Weights of a small transformer language model: 10 layers.
Each number is 500 + 40 x the weight over the matrix's rms, rounded and kept within 0 to 999. Layers, rows and columns count from 0. Numbers have three digits each.

# o: layer 5 attention output (transposed), 64x64, rms 0.0835, rows 28-42, columns 0-63
# v: layer 5 attention value, 64x64, rms 0.0679, rows 29-42, columns 0-63
# q: layer 5 attention query, 64x64, rms 0.0659, rows 32-63, columns 0-63
# k: layer 5 attention key, 64x64, rms 0.0676, rows 32-63, columns 0-63
o28:478521455470529495469484534599554470488568453422482512517450522495517539539443529512515558606538494457498483503465486463568460548499504520467524553533478554423525623534515441478509482520503476
v29:510473527517452455463558515522499487466511529483472578502479540484510447475539471461530448595535562499446540449512553470503535594453586451476522496429535472520592482501411456503492493523467471
o29:557502427507533546446446411514572511480493505477540496458499523582507467521541482470474586514535563528502587560507506524441492477535473506463539491468441523476511492535504525415458485472473542
v30:508463515482455540509495508539429597512446449509445469594484446467524518552498534459497501561435410453504484587521491450446583498512530508480514497469473474522432498514500475524481497494496515
o30:549535485461499455465486493461503469456516600531534486496499492573435495522439463487531465522472508503447490516483527511509463495466570479535490479527535497512520499528438482495496463431566471
v31:489483488581505546555503470547527421486414551464491559517478451505498393499453516456496553440452496605481428440537439482513528520463529515542649510480425477542512503573518484523569461514538517
o31:462539523433444507547526502523465509427555516425539498556548462542434563493482428509492540541561540507536473486530468526479520393472504518502447474430523515468504473519544497526468503540411473
q32:499508470514514532516521524522534490523484468519510506494516539506462477508489450482493459482499467556532490473499515504500494482528524500508469538502510486502501525504471551500515523528484515
k32:494511499506519533498526524509479509514451515529523492512518498490493476497467488473512445479485477548529487468493507496544499471487524497514477535507504516487508502496508509485482541528489498
q33:517466512496473516478480540518500456503474482495565508470517510485536472512467458486472524537511492484442501468519442495487490514497468559457529511539487503500497508479604504533479481502474486
k33:508471497490509475486462511535506473517504475535543490497511525525510467521506465519428510558466500504427508493505471501477479539512440560486522514481500505538508527488554476511481500520505498
q34:511499562497527509497520521483491505487507473454468522512443485558507471501543424497488486559438488483525464454513540490530482496524529440502449514546506520553482492498538532494497490508474510
k34:490483540534492519466524512468487475497464481435496478466434491553493485491522464481484486551459508489546469475489536505495493504546543455462470515551525527537464506530520508476489497476504536
q35:458544509499486479491469544538486527437557499511486508520501479492512497459497506480471531500465488499502527480488447497522540498450528495460425510480499511502484479508480501574466528542509504
k35:503530513532503532512467510517499495410522531517507543522497473495550471479497539433445536532497520492483537478487461503509497494452533472496456511524529520521504492512497522555520506530526491
q36:528548526463470501505540442507460482519552494478503473508476482501538483560510439513512548502545516524479486516482455575556542496497498528524512519496473475479542530499533456444514482531516486
k36:511466491525494441479513481488447469514531550434505432553492518485557504495500428502532455519505497422485479536491497532538540481462563574557516507516478506486495526517497459455523481560514492
q37:512480476515508503430471476494483503497530533541450518487499467558507512499499515494501513528497544481488468513514448548518505506440525531513508565509471471445507485491448468481524500522506461
k37:492499511526532483460481500511486516511492556524418491480528486534501511477491526518500527524514528489505449504494480540512532522453517539529474536505494450485484503478480466516506486524473475
q38:511424491508477498493465524483471560498478469487481481543539508532442487496548513461520456472523554523546496541483483490517557499498460526520501524534551493488497489503511484515535513473485496
k38:469449480506467457515467565515510564485485489518463454542539544509465474465526517477520453477521527482492528516497524466526528452468486521521526546515516500511521459508500512529516465454486518
q39:498457494505553465517471472511449486479467492518555493462547509526431476498521457514502468421565504522444513535494448491440523490459529492519523488549439522483526475526522468477524504516457579
k39:482469499464527439477496460520492533477478500537531487461548525521426470482553469539503527473548512484463533545504450489461517480470517524525498496542426522490539504498549478459545496525480567
q40:468490520474447536496541499501530522534496458465512533517477467493518551491507483473487465458557473527520512497420491518505461562462474526512485494512473540517500531533502528463557566503529469
k40:529478476505453500508496496466523515545527476438482493524539479501489537462526438486492468479533478492547501504470472521488485516475474539509457492505429503510490541514510567487547560500542449
q41:524500529495531495485529531494546495523517458490494493461497471518466493475463500514527486510545515496526492515522501469523481538525473495512547517517506514521469486463465485519463523517509538
k41:507528498514525509515534521507527478518510459505471497470481479490439474465472496529505472495551535478523501530501462475506492518511489526498527512491512518512466489453472498520464529505495521
q42:500521536528472520501485518547484499513537462530524528518501474551440524501531487476483486433535471543411462453570525501485451541468513523498523515469568501501471528545517476488517497478421519
k42:533535514540517540491464482559442485494556480493438482473539509574443515484529471503496475458481479534499467482565526506474497490468505550467531528432509502555461553495523498448510491499421501
q43:500471518499544520512526474470451494507499452547528526475445516555450474511512533491523528483515481531512539499541476518464491553457502499433461502532494549497502535529547529516534464538470493
k43:523465525464500448519519499472434478496469511503501460434497563506449474479521473497505537498479494498554489502543507516484530524457518556411473490538497507490501541516552499535504473504478511
q44:494518515513529460511535493530463557507527507525481505495540521485504454495492533506529449445499531485404470501461495503475486473535502486529486529509505500535515476517475538518541490496536483
k44:510507562486498519539543481552461492500537463503469510509523486535481491516511523470517475431516523501459475471487464512521503470516492440499430483508488462479503468507566480470535463508502460
q45:476496505544503492498523462431478462497464466489536516523564485510499505452506480554535526508459485472460524491565470443543554469476524462561438480536531525533540521530501480466513502516544492
k45:431483519537500483489495471487510470533461426474494516531549433520506509483506497547532532494487493488453535494535519434521532476521540496523398469536547520521509506522496474473513489477525495
q46:500540558514495512509501486501527508576487499511493504505471480523509484502482487539530554479511495557509568532467489536488483547499428514496527494489516543512540457508478553549531508494511543
k46:543520521492494489527496451485511455557507486454486486489518509512468451503487451528515504496473514551566511556506489555491474520476445492475520473489469483520545463477436526531535515502526471
q47:513533427520504498484450478480496523432498467509477499470500515473478541499484531491466494500478473566482486553487472505499503523467511488502463494541529525525485447493522439540539503502517502
k47:524525450507493482504438474491497507480488423533476471496528525519468500461526523452458510489505457569500484517514444576483512493508506492469450466555568466545518471482481441507514507521529519
q48:481457501511513526503509474512538533455568495500515512543515534508551486519478497516483488509545524543500555523469485487481515525513513535486468494524451432492530506484540527479516462478517482
k48:505448477511558508491534479462504512463520540518511487484534571508514525481479509524475473521475511539513539534491512529500501492506494501459461474526426417538534536498521512508523450456537448
q49:490479505529516510555536495542509472521493459565482436512529508478521512533486545534487554482523479535516505502489478499493489517475524496497553486394521474555491471493535498541477521445509526
k49:509499471517498529544537494528492461536485470555488473508550511444498492525459510528505551492518486538543535516501483506508481492436524478480574453427503498576494510532520499542483495485474487
q50:497504480483534481522471534522515503483504537527467469472522496524484480542512536459476481544520524474506499524501529461456497457502499478485518508538495451547503461491482429501510528462511477
k50:484501479485516481512532577518527492494511552562474463486491509518477513531511559463501482531554504484532490508509515498442482491524519479486481481506516451505510459496477430498534524460506524
q51:501431526498534529492475545484460497528498515514490523497522562497491465459421458450497493491514479525467450478517490492504474474511524517501453516536516546492481507499518431496460467451549519
k51:497433570519544530484505495505479498505531516527466510507508522523502510530406482469497500479515468540476448495536483471521451517499504497534483521518516556480501492462519445506472470455536547
q52:502541534506451477502499468506470488536525500482548495503571473553512513492476537506454484556464496524466495501494504510469513515521519469497470476493483563553506530495494483516497533464452490
k52:511525495521473481518494480506449480558532521496503470507542487530510521456475498498462496531448464500471498562500540523485530478535498499476447473466471578553443483485488491558520507479455501
q53:506523485469518493523537506477561482577551546468517539526480520564457542569503534485488504489543511458519511430523481531448486502503486508497511497521537482501556457537504466494502497523506487
k53:503480451512542502507477504500533473580570511474455469461457534540443537528467549508499462496468516471533493493536474514400487495478500531496465510468471505512482465542498492469499495561532504
q54:492475519495487512477497488478493536527525487517487551497538511469493507514538476495450514526493504508486524499517451478555504560531461512539501513490464501493534549530481526456544508514435468
k54:529485509503508514483418477508502511537511447459471521506579511486473527518514477483481506545483550518501484489493521501528518527532477524487479490486458523511478568525455527473519445546423476
q55:526475497488453544504469495553491432564469491494546471485490476487493558471519500495517511438454547473461478454491538513481477526509482517490517475556456519531501512508524530565495501495498443
k55:518503514459448500490474523531502478562483538543523457506464487475443575482543506506501537457459546481446476442479536516520496472520464543533477481489500529535527485473520539547471531466508515
q56:547496512495451501479552533486507486478513477499548466493476507539560453522507608459497522511499512496510447539511467485492510458481520524532483502507500496526481490504483501486472502506533461
k56:538488539511475493486554535496496501512484489478549453542530511535556453527506551449484511458518497453497428552528507498519523449488490519483460477508535468538466491516509490520440486480524467
q57:553504467579459474512483503482448511529548500486492473531471541504523492518503508555517506506491478502519483537499505460451484480521514494463519473519544523480492437540476477487533520469487484
k57:539500496526479486503471493527469510520566492486517454470482489507524507490530506563473509482500461525486471492490497481462507507530502491490508501531571515450519456542480484528501511461492517
q58:452523508561486438467496466471537452440501508497469522519504479533453467460547497524606543522493440515489513505495510492487497508497478529464547505525543489503459489521492506460503512526521445
k58:456527526537483413516499532480522481464469537487476524523529465529457457469526496544549532498518461510533506490518515454467511550549491522460516488509529447475492504533531483486461542526502438
q59:536479501471471534465451387480512501501514490465474485514541524458541504507552539501447537515518500482488492476496498476522483492512534467453530504535521471474524542491546470486492518487514497
k59:493478517492499506487441428449503496552533520473459449488515551469520523498536522493461509503499501490475491485493530480505498479543545470447522523463538467526494550478522498458490512497508500
q60:466519527496470455473492506481514438576560509492497503562495517414505554470498473492489493465463498502502445517510470467497517469454502545472548506534531465499500467514493534456566509451526496
k60:443529544500499476505480527501517448527583501486503506553482494435519568502492495512503485471459497534521456466498451459497521457467502510516546489559514469492522512529518500491547525468489479
q61:508527517463522510526478478476489483493503490525518523518477522478523475443529517464506484475487499483526404478475511515526528419494496486514558538512514547477466440459513517477449514518526524
k61:484530546502482504465499459421502494520489485515541551568474518505512474485547548441557518462514541499497435481458508508523528443476494467496555521530519511487471465496529476422473537527517514
q62:511567462520504477494509579507471457454495507484495538484505515496492508506491551497414494574507525491540528515535534489480455463492466449510497510496486491533502575494469474458548463570548490
k62:485568479473506463484479587514459469523455529480530542493530511486525524504439548522481475533559496483542528492474538494542508471485467478485498482514485482502489599485491454484510482534522495
q63:532506502529485480475496510492500510548548493487480544461488580502494529463491544492505489456479461522481518495476513549476510593509473446481485467529496508501477489495504506469524525521468536
k63:558504520509482460523468545508492506531537528492496490449498560439482539473493458544486450448456480498517488499524522513503524562482485472491497461511495513471439496491499529497494563546473562
v32:503567462464468516513505471532543471452497548493463518442489521533539520525539435481437437439491512436433536472529517506454509518493518492469481497509511477509481520582473528435536554493449581
o32:481463513530517532505514534488427518509515459514519493580508512450483473470458519473487509487457498565540477516467515480593542542507486494529423494472450517504556450415484485545426473468574441
v33:581466535492545550481556498498500468408475481435458480507562477435462540548568509490533470568460487503468496540550513519483538485509464529506488513502593457540517466464508503524515485493479431
o33:463507503471532442569484483530445527560542561539504570516481528582475474458485471535485524438519527555582499502457566531528482541502567448497525503519423517480474568542503518458515531548466522
v34:542486512524441430524529469516487448496555542494544499568459423505479473522528433472450472484554521593515542460456510508585439488533440582514489535472513518533511513548465501506490499533395527
o34:513517463455567578512457409443461571489496432472434542418524506556466439508482546489502512468464480498499406531510462536408497527502511451435427496512447454512489443467524457454502488474590463
v35:468397534514484528550512470511502550520472511559452481519480497480518492428456467470498548482477491461477512515568567510489512536455480584476504514473572535503541444524469501400548526489517439
o35:537583503473481507482494533508530419473509437444539493483460520488459512507565500481473454548524537557531488463438447500524506504545547457484419494538450435472478567497519519574510469518496613
v36:528521451535510514561562505465465532519507499495509477466475488510493467505515453453482525579555475459452481477514522549527474497543580492442521450477516526430573561503479507518556522527469506
o36:453508512487437528445494505522517465484502480511427507557501484494507555491550504534561475406487523507590504526522456495495551528477429497524487512496494465555425455527523539513485484513533495
v37:475457513447574491445448442513470504487534430479463426441500505490459538463536505518475508473503549448522498468488549449507462513466564540515502412501489501522543465497557429490529527508446522
o37:491545480566440503522549515488504487499513626460509526537496468494521482567448470517479510521490449495507504492494505571463538474512423414462452527501511544454532584512443517494481433491518478
v38:542500502527488529510460548518535546560511479440488508448503460514516545565491524497432503498498499455515457515440542513483493430428501525511500550517457480477550496492473496477485478528470541
o38:420503509544511495466530495507468458473490502521522464557544509495522446506459526521594563514450467516466605451563472461508493495556469456512517424479509523529452508498557484546469548423504470
v39:450534493451544535524543466493523512539518486509590500477503464489508508524500488539483456498480546505569454479485453514529558505551482524464503486484484602520489497460471415487492442579466501
o39:511476488499448469496495431515542528438526572520448492532454492510490475492542520449488482505559503557483537545520487476483465534475482465511534558507539459487536509604521588539529540450535505
v40:528462453443524554493533564519542505542498474434490480536497504548487493462522534511497456505495423502497518506424455509451494457530514502536552400505495528515497493505496526536454519515493434
o40:493473520490477480482401474509448482468497558539499533485473504461471532547489485541540553464525510454491516497580466484581507456437503506406517557477507492463483496486540491474486495530455553
v41:527514550476538543494472492489514509482495483565481478503496552561514536488486450537500489505486463508566502495458504537490454509596471522471506569425550504474494551525542445539506501493478478
o41:502502506468458432501543512537505556491498516450482515435516461452484463511484573488496501477527562533449525536557497479487541518411533451528496452576426484546518466483480542472493474501477468
v42:534469493492529523472435490470467547500532539478549439526568457469485539444470530466461474507487490559484516481510550511518485504532459495534534522570540486518533499554506520408515495547587534
o42:485524502514503499589554518517533476464464460535389495430467545454569449529492522540491517541472493487532526558482515505471558431508549491528500537390475489478488498492468502605459483536472527